{"parallel_block": false, "warmup_steps": 200, "train_tokens": 814900000, "dataset": "wikipedia_en"}
Each number is 128 + 24 x the weight over the matrix's rms, rounded and kept within 0 to 255. Layers, rows and columns count from 0.

# layer 4 MLP down, 576x2304, rms 0.111, rows 414-518, columns 1280-1343
[[139 133 125 111 182 154 159 104 148 147  98 134 130 172  96 118 123 145  93  74 146  98 116  97 194 169 142 132 139 141 140 145 122 154 134 159 103 140 223 125 113 140 161 140 164 135 117 108  89 141  99 121 139 111 169 159 146 150 105 150 132 155 107 115]
 [128 124 140 124 148 141 148 124 148 165 106 118 145 143 133  63 112 134 113  84  89 132 141 138 112 161 124 128 180 109 118  79 170 145 115 130 114 121 141 116 184 153 140 155  85 123 123 123 126  96 114 157 151 167 119 132 122 137 110 126 125 174 145 125]
 [105 121 132 123 131  95 143 120 129 121  92 115 105 111  99 127 180 141 120 109 111 125 148 115 139 180 136 127 106 133 103 118 106 116 131  97 110  85 123 129 119 142  99 113 121 116  82 146 123 136 123 139 127 100 132 170 144 124 122 152 152 138 143 181]
 [152  97 138 147 110 115 107  84 126 138 133 139 128 141 110 158 129 109  81 159 119 154 145  92 119 133 153 146 102 143 134 130 151 124 141 153 102 151 101 146 107 156 120  95 137 132 125 140 155 170 111 138 165 142 119 126  88 120 159 149  97 148 161 130]
 [116 102 117 154 113 135 145 115 133 115 140 118 116 143 132 139 128 118 108 109 140 130 156 120  82 162 109 141 136 144 120 157 121  94 146 128 122  93  97 115 131 103  99 126 122 111 147 143 123 176 107 123 131 121 148 116 121 133 116 122  98 139 151 129]
 [112 148  92 168 116 134 120 171 119 145 190 128 129 127 132 156 150 144 139 162 104 148 111 116 154 133 149 133 168 145  87 122 122 116  64 129 129  96 120 124 155 117 170 102  89 126 110 159 121 101 133 138 106 109  87 109 135 150  97 156 126  81 150 184]
 [129 109 145 149 123  75 106 123 111 153 129 121 167 133 133 105  95 117 151 117 121 146 103 116 145 130 144 111 179 183 124 125 108 132 147 100 143 146 150 157 121 112  91  61 146 149 126 157 144 127 115 155 123 110 122  99 123 127 176 131 139  84 144 169]
 [109 167 140 140 136 141 143 139 157  91 110 139 124 106 122 110 128 141 134 103 104 133 123 106  89 125 126 122 104 145  86 117 112 120 190 146 123 132 147 143 111 151 151 126 143 133  78 123 110  98 154 121 114 106 120 134 142 144 139 144 147 181 127  85]
 [134 120 141 137 134 132 100 154 158  99  94 129 131 102 127 143 113 125 139  89 144 107 133  92 136 104 120 121 116  86 144 113 141  81 108 112 100 126 112 114 121 168  94 130  85 140 130  92 126 107 108 156  97 162 114 112 154 127 120 134 179 181 111 160]
 [ 96  95 125 155 132 150 133 142 161  83 169 120 151  95 118 137 167 141 144 140 130 137 131 117 132  97  99 193 139  92 125 127 154 103 116 139 155  96 133 102 117  94 116 148 122 137 161 118 117 122 167 127 115 138 119 124 136 144 144 156 164 107 120 118]
 [133 164  97  95 135 109 139 114 175 121 108 141 114 148 160 128 141  99 130 151 139 156  88 138 134 163 100 163 103 124 125  98 164 130  97 110  90 109 143 147 113 104 140 146 122 162 172 139 128 117 134 126 121 129 113 130  75 144 160 116  99 123 154 130]
 [161 115  98 120 154 141 118  97 170 190  93 135 159 135 152 182 104 110 126 119 134 129 107 124 139 133 167 153 125 137 119 127 140 156 130 162 132 112 144 131 107 128 150  67  96 116 164 154 126 119 117 107 113 103 145 114 160 140 126 130 120 132 127 108]
 [140 146 122 120 107 117 134 146 158 130 149 130 107  88 114 154 139  97 173 106 132 139 184 143 151 118 129 175 139 121 140 110 103 105 144  97  86  74 126  94 132  87 104 129 179 165 138  72 151 116 197  79 121 104 131 131 152 115 173 123  71 136 104 141]
 [160  94 112 184 147 108 108 123 153 126 160 113 130  84  75 136 129 107 123 102 142 124 114  98  96  80 137 155 134 125 126 110 106 108 129 157 145 143 119 122 146 157  87 126 155  73 151 112 174 130  88 104 121 128 120 132 126  98 111 128 156 110  86 131]
 [152 106 174  97 102 155 150 113 127 104  99 100 173 168 125 141 152 140  97 119 138 191 163 117 132 136 125 113 132  95 141 111 150 115 166 123 176  97 155 133 125 112 138 111 165 155 159 135 153 132 115 143 115 151 145 120 117 154 154 151 112 148 117  93]
 [ 90 111 102 171 137  99 147  92 164  85 133 116 104 112  82 131 152  88 161 140 118 148 120 120  89  98 148 109 101 162 141 154 134 118  96  84 171 108 143 125 136 121 193 137 100 139 134 127 139 126 116 117 179  94 140  98 125  95 136 119 158 208 107 152]
 [158 126  98  95 140  95 121 112 130 122 150  88 165 141 156  99 145 122 179 117  87 119 133 148 112 119 129  95 106 115  97 157 119 154 107 112 121 159 157 150 109  81 134  84 126 125 111  90 102 105 134  88 144 129 102 107 137 112 149 165  70 105 142  85]
 [145  99 118 161 106 132 120 188 149 150 113 136 126  83 142 104  85 127 146 118 126 153 120  91 124 116 154 101 111 107 147 139 183 108 120 112  73 109 167  85 119 153 156 140 165 146 117 161  92 135 115 120  92 123 106 176 108 137 142 133 130 136  92 123]
 [137 122 138 155 131 158 132 118 153 164 147 108 140 151 116 128 132 155 121 112 105 130 174 141 117 135 154 138 112 135 130 198  71 137 143 119 126 126 141 156  86 195 144 165 125  61 153 122 108 142  80 129 113 105 117 160  92 103 154 166 181 154 179 116]
 [102 113 126 130 138 102 105  94 144 159 139  92 132 153 148 137 144 117  86 129 130 137 132 145 151 112 150 125 166 188 147 133 166 176 140 104 115 103 117 132 115 102  82 137 117 120 122 120 125  83 103 126  94 140 133  96 117 124 118 141 149 103 136 121]
 [103 134 109 141 117 147 116 150 158 137 102 125 132 108 164 104 160 135 166  98 158 145 164 172  99 126 151 108 105 165 117 137 120 130 102 131 142  97 155 119 142  62 146 176 147 170 125 168 131 126 131 122 111 162 128 105 127 135 139 146 119  98 122 146]
 [112 109 172 145 136 151  88  88 111 154 128 132 119 131 169 166 139 132 139 129 109 161 132 142 102 154 136  97 106 193 172 130 104  99 112 126 192 130 137  73 116 164  72 108 129 107 125 132 156 135 128  95 144 168 116 124 121 123 101 104 127 129 133 138]
 [167 120 123 112 177 130 134 139 151 134  87  98  95 133 137 128  85 120 128  94 124 152 192 104 130 109 134 133 145 109 118 167 118 124 140 101 100 119 148 150 144 110  70 145 148 170 119 148  96 171 131 141 134 151 145 141 141 166 110 111 141 133 107 170]
 [113 128 156 127 110 123 101 133 142 101 119 119  86 137 142  91 185 122 117 115 144 102  93 147 147 133 164 120 144  66 114  88 166 120 135 111 132 121  89 132 108 105 116 131 134 111  97 131 107 141 123 111 170 107 151 119  88 101 170 150 124 122 118 103]
 [176 121 131 130 121 143 120 164 101 109 121 162 131 103 117 105 123 137 159 105 146 129 130 133 124 109 146 154 129 173 104 139  61 120 161 141  99 119 122  91 112 135 152 134 118 137 110 147 109 170 131  86 166 130 122  89 153 136  99 120 183 133  90 117]
 [112 123 128 126 106 144 124 140  99 147 128 141 120 141 114 143 159 159 129 123 155 115 142 115 128 155 134 144 164 125 140  81 165 130  98 153 128 159 125 147 106 183  94 131 133 105 130 117 122 175 158 158  86  89 119 123 103 126  99 139  83 152 141  88]
 [139 163 126 124 150 135 113 138 126 125  94 113 170 132 162 157 170 151 127 122 154 159 145 148 160 118 171 115  90 149 102 111 102 137 159 132 152 139 164 176 108 146 110 128 130  76 119 139 163 104 130 101 127 116  85 117 111 139 143 120 153 141 138 138]
 [168 119 124 142 138 150 119 129 146 119 141 168 170 148 132  98 159 169 141 115 122 153  92  90 130 108 128  65  99 117  97 159 105 146 120  99 103 148 115 129 130 175 137 120  86 112 104 148 169 135 108 146 133 101  97 160 175 161 175 140 118 108 117 141]
 [101 133 138 153 132 148 145 167 137 126 140 135 159 117 143 118 158 126 126 133  99 149 126 153 122 108 134 113 157 133  58 128 122 120 131 140  94 145 156 111 130 110 154 152 143  92 112 127  93 125 110 150 130 124 152 102 148  79 123 112 145 113 140 186]
 [ 91  90 154 154 148 117 127 195 122 122  98 112 139 124 133 107 122 156 120 157  92 128 152 134 163 122 151 117 168 130  99 126 137  71 110 147  86 118 127  99 166 166  94 177 195 105 109 135  92 120 109 156 119 185 101 151 126 111 111 122 154  99 142 143]
 [117 157 138  90 146 163 127 112 138 125 122 160 114 140 134 181 138 129 122 115 134 115 150 145 126 126 152 180 126 117 148 167  73 135 118 135 148 101 116 113 107 138 109 134 108 156 143 140 145 100 178 107 122 138 135 155 130 103 181 147 102 103  92 117]
 [138 113 162 112 126 107 137 121 180 199 103 102 146 120 137  87 119 100  95 176 148 143 113 115 145 130 132  98  77 136 151 110 142 112 149 158 175 137 151 124 131 146 122 143 133 166 136 156 115 107 114 133 143 135 110 134 134 167 136 114 139 129 127 117]
 [128 119  98 153 119 116  76 126 130  92 120  93 129 120 132 104  91 130 110 110 123 131 148 142 125 164 112 136 147 152 148 125 117 145 111 162 155 121 133 118 148 173  69  98  90 113 125 134 150 103 115 132  92 158 123 118 115 108 170 125 133 144 119 131]
 [107 160 124 146 134 130 162 127 135 158 154 122 130 146  90 129  91 139 148 101 123 119  90  78 123 106 105 125 124 123 144 138 115 130  93 133  90 111 140 158 128 129 107  85 155  99 136 149 114  94 125 109 111 142 117 109  96 130 143 153  80 114 124 100]
 [120 112 157 128 104  92 181 100 133 137  95 141 124 165 157 156 201 132 120 162 117 121 131 129  97 116 120 138 153 116  98 189 121 106 123  98 101 136 123 125 143  96 136 132 157 159 122 147 105 101 136 117 133 153 128  90 136 155 124 127 116  85 146 115]
 [138 117 125 180 117 150 115 114 129  63 156 105 110 149 134 123 138 127 115  83 124 109 119 146 112 166 129 128 132 171 115 167 116 105 136 138  63 115 115 151 162 146 143 103 158  92 159  93  98 126 115 113 169 111 145 151 109 128 101 114 133 141 136 122]
 [146 123 170 127 101 104 109 132 147 143 109 167 110 154 120 133  86 120 124 150  89 157  86  99 107 115 108 134 162 158 192 136 109  86 117 114 176 168 110 108 137  86 120 129 132 148 129 128 102 144 114 135  81 106 155 133 101 184 150  96 162 160 104  95]
 [152  89 141 125 109 122 139 132 136 124 107  97 142 138  99 121 147 123 103 113 124 103 104 124 154 144 126 116 118 210 143 116 117 139 124 170 156 112 169 147  83  94 133  93  96 160 146 118  89 140 129 121 157  72 162 152 123 155 153  96  96 151 139 135]
 [112 113  97 153  68 137 101 185 112 101 145 128 134 103 133  85  92 134 154 140 118 120 119 141 151 134 156  97 132 142  87 156  90 155 147 111 121 111  47 141 138 104 132 135 135 124 110 116 125 137 161 115 135 122 105 147 119 114 154 161 132 137 120 108]
 [156 109 160 133  96 136 134  85 132 139 149 139 172  41 145 149 162 148  80  96 103 119 116 158  89 170 137  83 155 149 125 129 120 162 137  82 125 178  96 140 154 129 135  96 106 139 104 154 124 150 194 147 136 141 102 134 174 123 147 105 124 122 125 116]
 [108 140 144 113 166 197 131 144 129 140 144 135 114 129 136 111 138 135 114 165 152 113  44 139 100 125 106 100 115 154  69 115 145 143 159 109  93 102 179 123  84 127 102 154  96 133  93  96 133 144  97 125 133 141 115 182 122 106 123 153 165 156 134  88]
 [150 105 149 138 126 137 107 118 119 136 102 126 139  94 160 136 135 131 111 131 141 125 106 124 121 143 121 169  82 133 135 138 148  82 156 174 134 131 145 119 105 119  85 133  71 152 116 109 154 119 166 126 129 131 154 163 107 151 139 111 110 182 141 171]
 [132 151 138 147 117 101 163 115 143 126 144 149 115 116 149 109 111 104 147 146 140 159 131 124 130 173  84 143  89 131 104 108 125 145 134 101 139 135 128 114 129 119 175 120 133 156 125 155 111 142 166 108 142 103 154 115 122 132 104 121 125 134 145 103]
 [156 135 148 117 124 107 197  97 148 125 127 169 106 134 146 116 138 134 115 138 122 144 166 126 162 143 120 112 147 148 106 173 147 109 135 117 175 116 127 130 119 105  93 135 145 121 137 133 144 161 174 192 124 122 139 133 140 165 163 108 156  73  99 143]
 [126  87 108 117 155 146 123 167 140 157  73 117 149 139 128 138 154 137 131 139 150 130 141 124 144 120 114 168 159 113 110 122 153 146 175 115 153 128 177 134  66 152 143 150 115 146 152 116 107 131 142 129  70 149 155 139 179  94 146 120 123 121  75 138]
 [134 157 135 159 110 155 162 152  94 160 146 167  79 127  57 107 170 184 125 142 142 138 127 112 133  90 147 135  97 105 119 100 128 155 140 167 111 104  98 125 105 125 133 112  86 144 100 128 138 131 132 166 137  85 128 108 131 116 131 150 113 121 141  99]
 [117 118 143 144 108 142 120 121 134 107 148 136 130 114 129 130 103 119 147 141 150 138  94 111 105 169 105 117  84 176 130 132 128 161 120 184 114 119  91 158 141 167 139 150 163 150 142 127 163 122 132  83 127 136 135 143 170 125 146 128 125 209 152 184]
 [ 78 123 128 157 129 149 131 126  94 149 109 130 164 102 142 140  90 164 126 149 126 106 134 157 159 100 179 109 160 139 114 150 131 119 145 130 140 152 130 109  85 114  91 130 104 126 111  84  90  69 137 130 144 158 128  87 135 121 122 130 134 143 181 131]
 [112 135 143 116 110 139 130 148 109 129 111  96 134 114  80 155 162 114 103 142 110 126 152 170 110 122 113 128  77 115 121 121  99 108 115 111 118 131 131 121 145 142 127 113 137 116 107 129 174 175 158 133 144 119 178 113 120 135 124  97 134 142 147 138]
 [ 89 152 160 153 133 137 111 148 104 147 117 115 132 151 110 116 154 146 106 123 143 180 164 135 113 152  84 168 155 126 102 134 134 105 102 141 132 122 123 146 151  97 114 168 141  71 102 102 133 129  74 112 138 117  92 157  67 134 135 160 116  88 127 114]
 [127 117  67 126 122 111 143 112 115 135 104  96 122 101 156 169 141  96 126 120 136 165  92 134 126 156 114  90 140 148 149 115 137 111  82 137  95 137 173  87 107 108 112 130 171 133 129 168 130 144 126 101 133 176 108 124 120 142 136 118 154 147 124  94]
 [ 98 129 119 120 144 134 158 126 120 109 106 182 159 144 122 129 150  90 110 172  96 144 146 127 139 154 112  62 168 182 106  84 133 137  94 124 124 105 100 116 145 117 102 134 143 158 124 126 134 131 166 125 173  80 157 142 178 137 141  79 148 147 127 145]
 [ 93 149 138 152 110 114 120 151 108 153 122 127 143 135 141  85 156  81  90 182 153 109 137 144  99 144 153 119 130 129 153  99 129 138 138 155 113 139 146  85 167 143 103 133  83 139 135 107 132 144 106 136 155 140 137 130 135 140 152 118 100 100 183 153]
 [145  86 117 114 134 154 129 132 124 108  97 145 114  85 114 143 149 156 126 109 124 149 113 147 109 107 146 152 140  91 111  94 111 153 107 108 119 140 159 138 126 128 122 145 138 132 136 113 106 125 120 105 136 153 147 147 157 110 115 140 143 130 126 129]
 [107 110 132 123 140  99 118 141 105 127 128 139 112 157 100 111 155  89 112 122 128 131 159  97 128 124 132 119  99 142 138  95 135 111  91 160  95 119  84 127 109 175 124 132 140  98 133 100 114 108 117 148 151 131 123 144 155 121 148 154 158 108 113 111]
 [169 121 111 116 120 135 176 137  85 153 130 148 166 172 107 168 133 150 101  87 116 159 148 134 150 162 148 101 174 161 119 139 128 160 141 120 163 150 110 109 125 109 144 156 156 137 119 142 142 109 136  87 132 112 128 143 139 149 112 129 149 176 145 155]
 [115 114 110 143 104 159  89 115 163  70 132 158 104 156 131 124 129 128  95 127 135 106 134 108 145 105 113 168 100 119 104 131 127  91 150 175 146 154 152  97 134 117  88 134 101 169 124 121 109 106 133 156 146 157 140 114 124 115 132 146 148 126 155 109]
 [111  99 136 165 150  95 160 125 160 131 137 124 166 137 147  98 129 127 109 131 132 148 104 159 102 155 116 135 150 105 109 144 113 162 129  80 149 108 148 167 167 124 106 115 105  80 151 170 127 127 136 101 100 160 124 147 134 103 111  87 162  83 132 132]
 [128  94 101  47 143 140 113 114  88 125 147  94 156  92 134 131 102 132  97 129 173  95 144 121 119 138 119 108 132 145  86 148  77 166 161  76 128 137  93 139  80 140 117 178  92  98 159  94 160 121  74 158 107 120 131 138 146 105 160 145 129  97 101 136]
 [141 104 126 123 130 104 156  85 100 117 128 126 148 174  77 112 119 151 171 136 108 108 148  80  69 123 113 123 123 141 144 178 100 171 120 118 150 142 141 123 111 149  95  88 130 151 138 115 146 134 145 158 138 155 118 131 104 112 150 141 143 129  91 134]
 [156 135 103 134 151 172 118 153 116 109  91 128  96 144 117 172 126 137 100 149 153 112 109  93 122 137 119 107 124 114 134 150  88 131 160 129  66 120 154 121 176 120 119 189  91 131 112 117 140 130 122 147 123 163 130 144 105  96  98 133 146 139 116 141]
 [126  83 154 136 109 122 110 153 161 133 172 126 117 108 132 115 138 178 135 119 164 145 114 186 129 133 188 122 127  75  52 140 144 125 142 129 102 134 105 120 107 131 158 119  85 154  97 133 115 149 149 100 152 117 120 130 122 149  92 132 136 124 115 128]
 [115  85 124 184 141 136 164 156 148 111 164 102 115 171  87 121 135  88  96 115 143 144  97 118  88  96 117 126 149 117 121 113  90 106 147 125 125 130 136 159 125 138 154 145 121  90 122 149 119 127 128 131 149 143 130 135 133 115 135  97 136 145 158 165]
 [153 139 135 148 134  84 137 107 152 145 134 152 111 134 146 105 179 148  89 151 119 123 132  70 157 151  99 128 132 134  48 159 120 174 113 106 128  66 118 128 124 109  90 103 111 156 114 173 126 118 145 140 152 144  81 143  95 151  85  91 176  99 120 106]
 [105 142 146 136 134 115 132  97  91 170 115 166 123 125 124 122 162 115 102  68 127 134 125 183 135 148 141 145 114 138 112 143 101  86 100 142 129 149 148 125 103 149 192 129 123 102 127 127 105 122  71 100 160  91 153 179  90 133 116 134 141 100 106 182]
 [126 158 105  82 157 108 130 142 130  95  97 135 113 145  96 162  88 101 135 103 122 137 112  82  97 132 140 134 138 146 101 173 114 127  82 138 145 130 176 103 131  97 118 136 118  95 119 146 127 131  92 127 111 135 138 106  81 129 129 132 137  89 124 127]
 [115  75 182 133 148 125 153 107  95 131 110 130 143  52  85 136 115 132 144 119 104  93 117 164 173 115 122 151 107 122 127 143 140  94 155 106 133 157 167 126  84 116 119 102 143 134  95 101 125 170 163 167 137 118 117 146 140  95 159 116 131 105 120 125]
 [103  97  99 134 178 149 130  91 143 157  91 111 107 112 150 142 136 138 126  86 133 148 134 158 104 164 126 154 174 142  89 145 134 137 128 100 134 117 104 129 117 112 167 172  93 144 104 118 120 139 124 126 131 121  68  92 113 123 131 134 118 135 128 119]
 [120 120 137 117 167 135 159 124  67 124 178 120 123  91 127  75 104 128 131 171  89 110 118 178 132 117 125 137 154 143  77 140  89 134  70 122 166 113 135 115 127 136  97 124 123  93 120 119 138 153 132 142 136 127  55 130  96 171 122 121 134 125 131 135]
 [ 92 167 109  93 130 105 135 129 157 135 146 113 126 141 132 156 169 116 114 124 124 131 163 154 122 122 104 111 154  91 119 104 185 149 115 144 143 134 131 139 135 135 132 130 144 143 128 132 134 122 101 135 114 133  93 157 115 136  90 140  96 103 134 117]
 [168 111 125 126  92 122 163 129 151 130  89 140  88 123 118 142 141 154 146 141 137  99 129 133 111 135 107 112 102 149 130 133 101 125 116 112 184 170 128 102  83 127 105 122 118 107 114 105 178 154 143  94  96 105  94 122 132 119 157 133 100 126 131 129]
 [115 118 130 111  90 122 138 107 144 112 152 139  90 152 146 146 150 124 101 149 131  99 107 117 126 146  79 129 137 128  90 105 132 120 147 114 115 143 130 119 101 125 131 154 141 136 106  97 125 106 142 131 124 114 118 122 108 148 104 137 142 147 143 117]
 [118 149  79 135 116 125 113 100 148  88 189 120 144 123 100 105 112 116 112  97 124 133 105 143 116 108 148 112 162 101 172 134 128 151 126 147 131 183 100 159 116 134 136 154 108 110  92 173 106 123 109 127 133  88 132 157 109 120 122 157 153 113 122 150]
 [144 155 150 127 145 127 114 129 104 103 110 110 122 150 120 121  98 147 130 170 120  82 104  88  78 162  94 124  90 121 153 109 132 113 161 134 112  88 129 122 154 134 169 161 143  96 100 157 127 131 127 114 143 135 128 122 104 110 160 176 147 101  97 150]
 [106 173 144  77 122 118  73 141 143  70 161 121 149 100  99 111 128 159 120 102 107 103 153 148 124  84 143 165 131 136 118 162 144 131 157 169 169  83 128 160 103 137 133 157 151 137 131  93 131 101 129 137 105 164 107 200 120 102  98 136 138 136 115 104]
 [145 162 108 174  70 147 139 142 137 194 130  94 143 126  95  94 131 136 101 128 143  88  86 120 114 134 134 135 177 118 143 135 115 118 138  99 118 125 124 108 112 100 111 132 140 121 117 127 162 144 178 150 133 156 110 192  94 115  96 159 135  59 140  86]
 [166  43 116 132 125 121 117 107 162 116 120 115 127 116 101 147 108  92 126 175  97  97 150 110 139 182 112  69 161 147 145 135 126 119 184 111 115 185 115 170 129 120 118 137 147 103 100 143 129 127 132 142 116 113 135 142  69 106 165 124 165 149 124 142]
 [136  76 137 131 109 114 148 129 137 137 122 125 118  88 144 132 125 143 168 146 170 106 108  88 172 118 194  95 133 128 128 144 117  97 129 136  70 138 132 133 111  64  90 117 118 107 102 128 111 107 107  73 156 128 152 101 134 133 136 148  81 121 188 118]
 [141 114 135 166 102 155 139 124 119 139 165 117 102 106 132 151 112 150  60 146 135 146 101 119 136  83  84 144 141 134 115 181 110 129 141 111 152 136  96 133 114 104 108 155 132 149 117 100 108 122 157 129  97 149 132 120  87 135 115 149 115 138 149 129]
 [ 98 133 123 131 103 130 110 112 153 128 115 169 136 143 118 140 164 128 138 139 112 103 147 161 121 124 151 103 149 145 105 213 135 114 168 114 121 142 134 152 150 153 124 131 146 153 165  50 109 113 101 122 116 143 210 139 126 126 128 109 123 149 132  84]
 [129 147 139  99  88 119 103 128 170 117 128 167 123 112 144 176 131 121 151 169 115 129 119 132  99 122 133 147 108 126 139  93 142 142 159 126 108 102 143 106 172 127 105 136 136 122 141 133  90 118 128 125 119 134 133 104 141 127  95 123 122 117  81 152]
 [149 110 114 115 133 127 145 120 171  58 140 174 129 116 137 114 155 103 143 183 121 151  93 130 145 137 128 126 124 118 108 150 117 103 139 150 126 131 123 113 116 129 139 103 114 149 131 129 124 124  97 141 188 108  96 155 155 149 121 128 129 151 136 153]
 [171 143 152 177 105 104 135 100 182  85 146 119 154 160 136 106 146 116 105 151 111 137  72 138 104 134 149 144 119 116 129 167 133 114 130 138  97 150  99 141 130 130 150 156 150 152 151 136 129 107 118  85 122 153 143 117 154  97 106 128 148 176  84 137]
 [135 117 129 109 168 140 104 158  74 114 156 152 160 115 130 130 143 106 128 152 123 104 144 155 156 105 185 117 121 121 182 122 135 124 129 177  93  88 112 124 111 179 135 107 106 133 177 100 154  93 126  98 134 140 133 133 104 118 151 120 131 168  97 127]
 [154 121 169 112 111 119  83 110  81 102 169 146 152 111 111 156 108 132 135 109 125 114 164 134  98 115 208 131 103 172 112 149 129 154 142 106 155 146  86 185 159 140 116 120 168 141 147 171  74 124  90  91 145 119 142 108 112 119  87 135 111 109 135 132]
 [159 138 140 124 136 107 129 133 166 108 151 190 113 127 100  89 149 122 143 168 107 115 165 145 137 121 111 138 112 129 128 123 110 140 102 139 127  99 106  37 113 111 132 140 105 116 104 104 132 128 124 139  85 159 100 122 125 123  99 156 131  93 140 115]
 [159  83 120  72 108 129 208 137 153 134  78 161 151 140 144 165 119 134 113 138 130 114 105 111 151 135  97  78 116 158 168 136 145  72 117 124 168 114 130 140 143  99 153 120 137 129 118  97 141 148  90  76  82 103 189 117 112 159 112 119 120 141 119 130]
 [114 131  84 139 148 104 132  58 124 154 113 146 110 105 178 103 142 159 145 141 104 143 134 139 115 144  94 110 122 104 153 123 124 118  80 132  99 130 151 182 152 119 111 118 136 119  99 136 120 149 118  93  74 138 112 145 167  98 111 126 116 158 141 119]
 [108 145 157 137 159 178 125 116 130 157 125 157 123 122 141 137 131 116 139 169 153 150 135 129 155 178 132 128  99  52  76  81 127 124 155 105  79 157 105  96 161 134  91 118 132 125 155 101 142 150 125 140 139 129 105 109 123 106 122 111 132 131 141  90]
 [123 144  95 170 144 110 113 110 109 148  96 132 143 160 127 135 135 130 175 163  86 115 130 114 111  93  84 126  69 142  91 126 154 106 118 120 153 120 132 138  89 115  99 109 179  95 121 123 157 130 124 129  78 132 106 158 123 158 136 104 144 134 120 145]
 [132 167 107 161 159 135 163 115 105 122 103 157 128 111 118 137  97 149  76 119 158  86  41 164 102 104  88 171 103 165 140 116  98 104  96 134  79 131 137 145 114 115  98 133  81 113 133 129 191 115 126 158 184 131 154  76 117 157 159 188 105 144 107 127]
 [180 128 135 121 118 113 141  73 146 154 133 139 135  92 104 146 137 121 126 149 121 150 155 123 107 112 107 105 123 159 143 114 141 102  89 112  98 132 117 147 130 125 131 114 103  90 121 146 126 138 143 136 102 133 163 111  79 159 103  83 115  88 145 115]
 [160 140 181 120 132 123 163 148 120 170 171 128 159 135  85 107 119 112 133  96 130 178 109 116 107 136 111  99 132 117  97 128 163 167 133 164 116 129 129 109 113 151 162 129 104 108 125 177 120  96 149 144  99 143 123 125 117 127 155 126  97 169 151  77]
 [135 113 111 144 131 150 103 112 123  92 121 129 135  95 140 161  87 117  98 113 152 113  88 119 107 108 133 145 126 102 102 157  84 160 123 144 136 120  82 114 131 163 114 169 102 154 113 100 129 145 148 143 141 143 140 139  97 119 148 132 149 152 163 152]
 [104 185 136  94 171 133 104 103 127 146 122 135 150 135 123 144 109 106 107 140 125 117 123 119 126 104  75 115 145  90 171 123 153 145 117 118 155 136 136 126 120 155 127  66 167 159 111 142 147 158 152 131 114 136 114 123 134 179 122 139 124 127 149 136]
 [ 79 140 121 111 149 116 102 118 122 149 133 104  94  82  98 135 107 137 162  95 112 132 114 167 105 144 109 125 146  88 108 141 109 132 131 141  93 141 151  86 158 122 164 159 117 112 163 105 120 107 111 137 135 109 110 158 161 134  96 157 117 135 138 140]
 [154 102 127 124 139 126  89 114  94 128 177 126 129  99 120 206 127 135  91 122 128 167 104 102 106 105 130 175 141 146 129 133  97 150 150 124 161 116 111  95 150 144 168 130 108 180 126 177 152 135 118 113 140  96  57 135  80 135 110 118 131 177 145 101]
 [127 119 121 172 144 108 117  94 113 121 140 120 142 158  93 116 138 128 117 155 114 141 115 134 171 111 111 144 105 111 215  95 117 114 144  83 152 133 155 141 114  87 115 123 149 149  71 115 153 118 137 110 192 151 145 131 146 155 143 120 137  91 150 114]
 [140 136 141 111 144 161 138 152 130 141 150 110 160 158 119 102  99 126 146 124 112 118 136  53 162 152 112 140 120 128 110  98 125  93 164  94 125 105 136 149 171 103 112 154 107 119 136 159 140 120 111 102 130 155 161 125 100 168 166 131 109 162 161 101]
 [152 167 130 126 105 147  90 137 116 128 158 132  93 138  96 151 133 121 154 120 109 146 115 141 116 156 134 101 106 139 115 137 125 146 112 151 108 133 145 128 123 146  56  95 141  72 126 181  83 135 140 144 147  86 136 122 107 123 138 140 110  99 148 132]
 [100 130 145 130 100 129 101 145 132 122 125 130 147 125  96 120 151 119 102 166 134 113 170 147  89 100 134 163 150 141  80 114 138 130 153 153 142 151 137 139 137 150 115 165 137  59 111 129 159 143 140 136 145 118 139 117 143 131 146 101 111 128  98 144]
 [106 139 163 142 108 149 139 131 149 134 143  97 161 108 107 126 133 128 138 100 125  95 100 126 155 194 106 131 113 106 118 123 143 126 119 126 133 119 144 114 153 151 140 134 162 111 119 121 101 103 138 118 102 146 140 142 132 135 164 125 131 136 103 127]
 [ 89 159 128 137 164  80 135 121 157 110 121 134 116 130 118 116 132 113 153 111 156  73 157 125  74 100 128 197  85  76 103  80 140 170 177 122 123 106 133 153  99 157 133 143 144 105 174 127 130 156 107  64  86 199 160 105  92 120 121 154 151 154 130 116]
 [ 83 103 111 118 113 187 155 117 122  92 180 110 151  95 108 173 150 120 122 142 153 125 144  62 117  91 112 122 129 162 142 123 134  62 188 125 125 117  73 127 138 127 101 112 120 158 113 127 100 124 131 109 168 107 155 151 124 149 121 100 126  92 130 124]
 [132 151  71 127 188 143 151 157 104 150 131 119 141 132 116 147 142 127 152 129 152 118 127  70 145 129 103 124 151 114 169 133 127 154 117 134 112 101 125 107 127 116 132  94 140 123 104 131 127  89 135 168 173  58 142 138  87 131 118 143 105 115 164  93]]